Weights of a small GPT-style language model, trained from scratch on English Wikipedia: 8 layers.
Each number is 500 + 50 x the weight over its row's rms, rounded and kept within 0 to 999. Layers, rows and columns count from 0. Numbers have three digits each. The size before them is the row's rms in percent of the matrix's.

# up: layer 4 MLP up, 512x384, rms 0.165, rows 244-274, columns 0-63
# down: layer 4 MLP down (transposed), 512x384, rms 0.157, rows 244-274, columns 0-63
# gate: layer 4 MLP gate, 512x384, rms 0.155, rows 245-275, columns 0-63
up244 085:494509510467500419515423515578453498548528494540470489501516428459501473588484488491513524513431503525498473426547548481493527493488461531514551558536494474452485562506639554568558491541499430
down244 093:477442466510577555460585562487526506536501477448519429484601455535404525523461486471510468474596442560542591541426485464508496447603483423508497443468541512524514516441450555472496479483453532
gate245 092:587492453460484520563426540483539510536555484487465584527434438439595529445477484433438439509554446551485491495510544346483465569520538549497534413517631433494554444480622546412583409565652407
up245 102:474492516424500567530561489443454600467484492451463488524582560434449530526528504525552511447508527450461530432522466556483465581547577542465496529516502501521426456476509523520506523520450493
down245 094:384440464552343506477513491489492535473480544500609432538418520461491461513408507478533476513554531435447493552484485436504459473484487394526432471493531579546427452524505518423431476493375512
gate246 101:438525410479545465431469605530531553484541487456431526602535434546438516530480492429540472516543514426476458495478550455321528686487496524516453574563493492446540519459559427591422575519530408
up246 100:478603527534443493570483590506545404565549432487586569448523512537524515490481424473321620485481494518520519460565482477433524501534474470421508564497480550529524504581540481473460420558397520
down246 098:448494498554499492511487516549491533488503599521439421439452487461478520531471551412508522446543511450439424509473530507477439657514378534502417633521521522457544577489505441383466561540544519
gate247 099:470514536448486417478471525563421526448476493450475550455546500460503500502527591566525518471550476530445495525562507491444539450450424482507634581567511444504509435478432588462420487498432433
up247 098:492459530445490527489526549532467489471469456515555502539524485523463482517537543485414521446564642514552473470529472467459595462409455577402604559398433513446502472544493523621508482469516472
down247 101:487579507437483513482480520502409486480480530404422488506418535500608383436531468488351539448438500388546480514554574474512639512486440519452450570537413534563544477463541461510555507592596559
gate248 102:528530539443400476583469511470488518512464519557604458512479502471531506544501488441475511451550451475537449505584488463498441501550575432498502541542535499504498455598498543486400609483540519
up248 100:517534483508411435513500424520564418581572493535517591587455521412518516612532497484531534513502508484440476501517559551389435450487545445549470502538409514481463524497461500484449501516483578
down248 101:563529552510466475471515481484495425523544486448416459453424480566468450468488488440384442531456465510488349433510391464560438490497515408525458499471593581558392512458522488420494484515631523
gate249 099:486372509508465451503563485455557562425474515552371541524455463467550438444534495452454424486524482442425448480499554489435444552476579479443489541522550427462506479452569467485530471547521464
up249 102:476543495503550431492532414529519507467576456370454493524424478476507553433528500506458512523412586530454488465524519422458561479554501471446495407446445451481499404526530419499461626512541477
down249 104:478530386566595440530608561452534497511411466581466590447460544505421476475539490562446420448568590404491561436498486575434538499483489467464549477471462364537493482639604436503446531541391504
gate250 099:539500558519502381564511488568425481480469465485551560546425419537511499507498506472478487450524515508525382556401568550481517450499513542461504467473518487521487451513511455508500427507507531
up250 099:388431587473397485543528474355487566469549579508526497513489577451472609463534469520517449490470472473472533451475488427487535547432525525504465555621542445613442562472548544459516483500542515
down250 098:452552478468501557379504467511498419497575524510544536490528569527508487475540566552543437459467553494560523505620544501521332565581546532477508449445479559533477528580503488474517457543559460
gate251 102:556517604557582456564446418479430482467527500480500616426516440531412486516474486445579450443513490552495503476477484449431417445467510544510544539622556469475467516497544479474593429480545465
up251 100:537556474608552533523471584460610511541441489550583422521507534422441463463506519551516485513465535523441488529535558458482465488358502522458464491469531547444483564500590512461530469456415533
down251 100:592508516384519500545569471403546618525501511422494520529484539525538438554499518582506419459464558513465471469467570501465503664538486414506491509459492472499472451515510470461497464612493511
gate252 092:473491452461539538505493501468490530424502513432462491498511473522494526400652502466546573505565461480563480513500484491458569457624607467507590455455458450533547458480527417450441533525589494
up252 094:466513423565472470454489523478439472578490505592485570566465509529524594573471535500476537476440557551513585605446481510471528619502511577474432585395508481524387502532463526448505556477514505
down252 089:531434555561561453608481478535497415515459444416491564457370519448543429546502456484431446514543500513491494529460516466485396530543417494468456510442573531481513499497513454457498542507478501
gate253 090:604577468511500513464550496483542576513541510329599463440377500484529505513536521448541504550473449478473476535448478459511475467448456589571451510601466505566505506521480493568416475457501479
up253 102:513449434569440428523520529436551631565489529511538465540365505469594388527464446558534539477501541439498481475445515463513510572529443515503588554508514470489446477618431423437455427525493553
down253 101:430462513453444480582496456483526413509624482476541565467537533543517400496476427514521463528530584509461506568531499430494557539579490484502459627545476471473472496546475451502380490515475577
gate254 104:472476537433507490620519441544454468501464552581473460471425488488434447490456446427495471435428489479566503537505469564617407440518450563493419522452522450488444464515481543435511406488495467
up254 104:515521478458453476584440489488474518515484500557542500458502475473494516458518482525514429409428505475576477555514509470513529600430542472558466594531634443497450566475565501488477380435434475
down254 102:495530564479504567464505519558622566472499416461438473530528518422505464446487528485512544490479512524470487468556564545510444555472549493521502461580509462563514443468480535523453546497521492
gate255 099:442458500528560491547464494543576565553593520585546525519510462406503537533451501560578562496429487471562413594552505530512490541501519509525443508475496503506488502505418511399524455581471473
up255 093:468529507506532593461516435509484438554482505497559535470438506505426528547618451543431463522514487549546468560535576478507518474434446555457595559491578539481480544442519435419447505413601545
down255 094:572465447568544544502472421510451428572487545500531478446538548511505423550475422405491551571514547433549542444494568502578516463517418569467541442568450445455410575552482480455414480484441499
gate256 098:426550511595555523458525432441454469541490469560526550499480583382524565472462596534462451518515427578516550547394471554450486486513507499506527482396521426518412476516488507592511522371505434
up256 100:462479509510513482562515552486509492597471492465523429581428515517501502415387557501466434464527531493479473429462399473506537525481598480443515511447515573450508547477346478524466535523551488
down256 099:488510498474540506522509406530500421499477420476404525503514463459463574447529549519482515543474509470543500450433436432471443506501515510431539553495510506484456512459449527463504509435500495
gate257 100:510555441506470497444589589443538484501616467552444539559566528530495570489485508512563473575555454438502538542476596510471499591520501507457440444449612600504461516446524518551483480506494517
up257 104:487535343475505579530560463547520508485504475473451492484482494469427487566478537473519422493622456498551563550507520558558518520622521506517539543441551411501531424600618588588510526551422492
down257 104:517476563497455515501429475447537516527591449465451498489505571565547456474446482515506534543564523519533555471502525518606546534502414530524439413509569446421551453513546443499527506587528504
gate258 103:578480454534521406606514418594510523394474539411484468561540412407631557486477433598495465514442576533428513462515571535575484538577553469404477518427479510444395555510448531505549588505517585
up258 097:506427490506428471558494452500474468437450485559532522464464430500546552513501482496371569458482512587561423631592424465453476517503494561437514576480534516554518572552505493475586447533569461
down258 100:523468517428481482563437481559507527515487558512455488458426583507528571501524581561533522462529471517497424435578584486448496567501511509441636550509508445476442502569541574548469462558522550
gate259 101:466497418557465518566524484503518555491481419438516481556477419468535543492382508498507480472462440486393473549498548520498537493464538444455574490458497491494459551421494487501476452455486338
up259 100:555452469501466544547503438522491574463576501449483493537448517419495575486494478421481505481527483536438529452491594479513497508589525526483579617485531553500499500471493487518476476450609504
down259 097:483482432425483523432430521458543452547455568542566426514423496553478487499444561530462525558582434515560509458486501467535736516509578458438435485560509500571547478533478441532394497542504453
gate260 100:502499481555585467429539532485613508443574429596643579504493476488427461504577447475482500443460575512497551460570480495428548514595471399401515525450579466478484453417522514489517459523430462
up260 101:600506588456560462496475476578462496431518529415513601571528543472417530459432548460494509503465514496623506567372561460556495469465607489476486385539462505436532456543512474472567423448559432
down260 100:517483435558517489494472432563506546528538576420440464530651442481481449533471514509500481546625459527585496530464534509500384469507533499504486505418405494506452497443514495538522439417561535
gate261 098:552482533525452469446492511449520449461500528483547505547439356536439581495495586549502495491487493413559526502486394494522460550481500420425535523544582497520505628400533462496482440447550498
up261 101:496487547603441456542513516537473468396445471343541564456506445427481457546561458549526489431446438518504487464575513566428578502506587507556515585561611518530510452562450502512507478487563530
down261 103:568563448471507441484517472559609578564545410560651469523471502482521543484639468538439572490505471448460466496450540474484432567556577537539493506534396445532530498528528489581495474525449489
gate262 095:491450588517482481490558541528580533521536579430540502510426481318495510405472487504536510470460426584551487399616439511530454542553494470472461555498531499465427537479566452506477569461504558
up262 097:429463508502578533505490524577498468567516470378443479380445572448535443543502441494496533549591513485565532516512521596491546508540541484495446425457546471539446478454457448537455466462508496
down262 102:417508475458553567442527569505562480519534534492410488412483359534480559609432516501566540507475442447554469590472437515560603529446574473463469586459568434554494537378479438516435488532448508
gate263 098:538506479435469496539585492567521466493535430531483508470525437509458538530427495551426570473489455513652475495481490572506363568534475465537404489545474458435528562476544393509556467518435496
up263 104:473462523548507592470544547479455460482374617482490494521516498472456537515443523558564585530522566466572501542538477539442520555564502540550445496456454493501522476518522534558504410500508509
down263 108:532437458631566447585429544451478431451555460446525551516567409438558519415487483505458511593464484459530473421537553434521496468496456566500459425497472551512478507464527513482466447484442504
gate264 093:530556483417523496522521577535515470540546478502523491616510556469438531425594443462498456561489455433491503518501557365516475439457564460564496401518538499551480527526549464521532455533604470
up264 098:493477512588594508440489446506529574579468482540483530447493536566485510625551588512591545547469497439541562400446489577588481568522485430461432521538445470467400495402469508473559411531550562
down264 096:436545449534520470505576460494455442540419469474522486574479525516502454382545490549539496490497460499539595452520506482477522423510489507508603470567538413458509499499531427573635500411538499
gate265 096:526552469518450494504527477494509587391496502493497386423483456533533601546481594484374526597492462470448459552434456604448500546546533479498502481533568467434583552464557468473496573566465596
up265 105:482550574431539521488578490560578534499442514560583415557462510523415482394536531456574469464520534460422455539585505503473496525464590549465543604535354461513494481488589471499603493532523532
down265 104:496516500521450478475500491456531468499516520576474431417543420484453500506526443494527490470519593507452461443465468443470417553559478602523444448439533564516510556514572513451450546602514473
gate266 101:518448527516478443581552474467477498457517488550433500533531483524433564474543484526542525411537396427434480454593493599453507423493537462487485474590494520544598592544430437560508514540429626
up266 106:516509541507517457510419477512509532533536379509492553439483451438455593490457588430556560520504543422398477493563568588506503489481444489566561521605466557588544512496426438465522511508541534
down266 101:427413458445432523592453501534433469523566566505478497484471546396417483565555501531398433462504512383513467477514510516394491391480436456468371504540494426442501600504526575411444402495600431
gate267 103:571436499410581577496539528498476455421481533444483469522474493506426567473503603460624431445557556523515514415569544493483438545438445509466524475418469501486465477469495445541579524540500525
up267 108:526466553545453601583521525562449496508467489547452534448546555471478489410553469568495444473523483454403561488437462492546540468465466576570438631409614376479453535378439464579578491506487484
down267 110:552510539412517519502530441464535558448502527459502424478502543516501450440466384550482470509528541494475427505525456451503818512505650566588521455550568473489453467507473621498493494441435535
gate268 096:477493437494539478548531439535483522525519466567418464508388464491528508431533577562516483439494474495429465543556571540488458542484548482508457450469402559522535465563509581505379520549505440
up268 098:476493446398536515427496521526452540475546585516535483498557523472436596569415544525541556454555582448485503580480452494518462534475506589488552550526593537440580459432451510410445498508498469
down268 095:474512525482481540472501445579524537489433435608545659447482522429451484414494513541523437542483415460506544431490547492464355529483503489593497480462499462448399496538460555362546538521441567
gate269 103:403564477488528541603533412521521472564508505549501587524507515531588546462481480536406474519592512501511505541381513511476538540476491533465505564523496447429525576503529555524525491609443516
up269 103:516501486515434593455502524513500510544554638501537486456508480632426509475509563527447452478534524471488438485494458494501397520539386541504402517581572583373476455494532520516503507465523543
down269 103:544501493403359542464508436446434518510529465454412446525483471506482558490506494484481437511502489458532482458545458484556326526550492549529479527483577538481533398551554539478478428546497499
gate270 106:468517539474539526559520525467477526483550528440510533519431501521488583466468549451498514526467559496468440520545502438613416555454549538518562501470515494604527477598498605522553523531421541
up270 105:584510490448498473521522448500472520517453510534530589522552533429570464479580430490593477409546532537496412485520429492467570460418547468546476408575560440483559485427493397472443543507559496
down270 107:513457506513481564400435575426452483574587479469483491456618564386573592569556468410513547442523524585589494513491471549577471549538597494571493411477444470556411487520471532481440542567484432
gate271 111:494523558472511493547442521516631505437409422490575508471437518504552538466540667481544448378446526530415411501534427555547539519550549479363549490489413466443485441455422504543471490482513446
up271 108:576401541461486468464506468470489483515592441435515349554519491471505445454498391488448519536607509531522608508536522468411483509530478557540401548490554510448506533463421544491519514508555403
down271 103:579588540526512394512464538526444519552477516531495508459469464474492524530586505571359458544497517492493491462508497540544558523518486495511489562533563430439562521493517534589452412495436489
gate272 100:532542604490429520541571435488434496579539486539500495470556531545395476528578537462524528457515441486481559536490422410456604613519534490522466486506520383487536481495447447360537506494594476
up272 101:426530422444461499551429510585517463498428483429482492532485457508434487471536534398493471479381514447505526455557532550511561481515401509510406549478503456518525433448497485475451455444487458
down272 106:359512487490436500586495546554438535394580439534493501491536461434445552468429413496493478446490440538431613569492525605574505550508508530508491505537533461533542508447493460531524496473502480
gate273 105:442557484454600515464544494558449564490608568568513533578544569550502509489445506542508526466449501493518492455493390531452489485541435421514458418439447459546442556465465447560462439444481536
up273 106:555529506518426412539502499505559526502407345457492538388567522499457517509516505469508426504578486447403587611468404492513564547429490577450525484499391500460479394518557456508480552491456400
down273 102:483576528499494528508487491532484462463513468517483455538517483513452510545481413558501477433494585495514492466513437541453547508452500434396474450481579498493479494461478499571459519608465563
gate274 099:457445494546555460383439571556469479538566494533425481503514445510572515550635528505547460503584499455537508463616528500528556436578473448493509464456476500545515564499499450547514490503531498
up274 103:587443532460508505461531540509567536561544478691502491413525541552435447499402451501519519519485486476509519443500475561512599491464582509583501432532584516499516487539546554449469456482441501
down274 098:506524451468512530477416446412543500486554477428483511524444501540466496477539524408594559473511491564474478481466550484501555423483572478606455472499492596464477495413412500490473624505498456
gate275 094:454453508499472555516565524479560596529569451565525461497505442503452538576472575517477512587463446454529446544469589540394471505478455437440432538501472465477504404478533537535561438539522544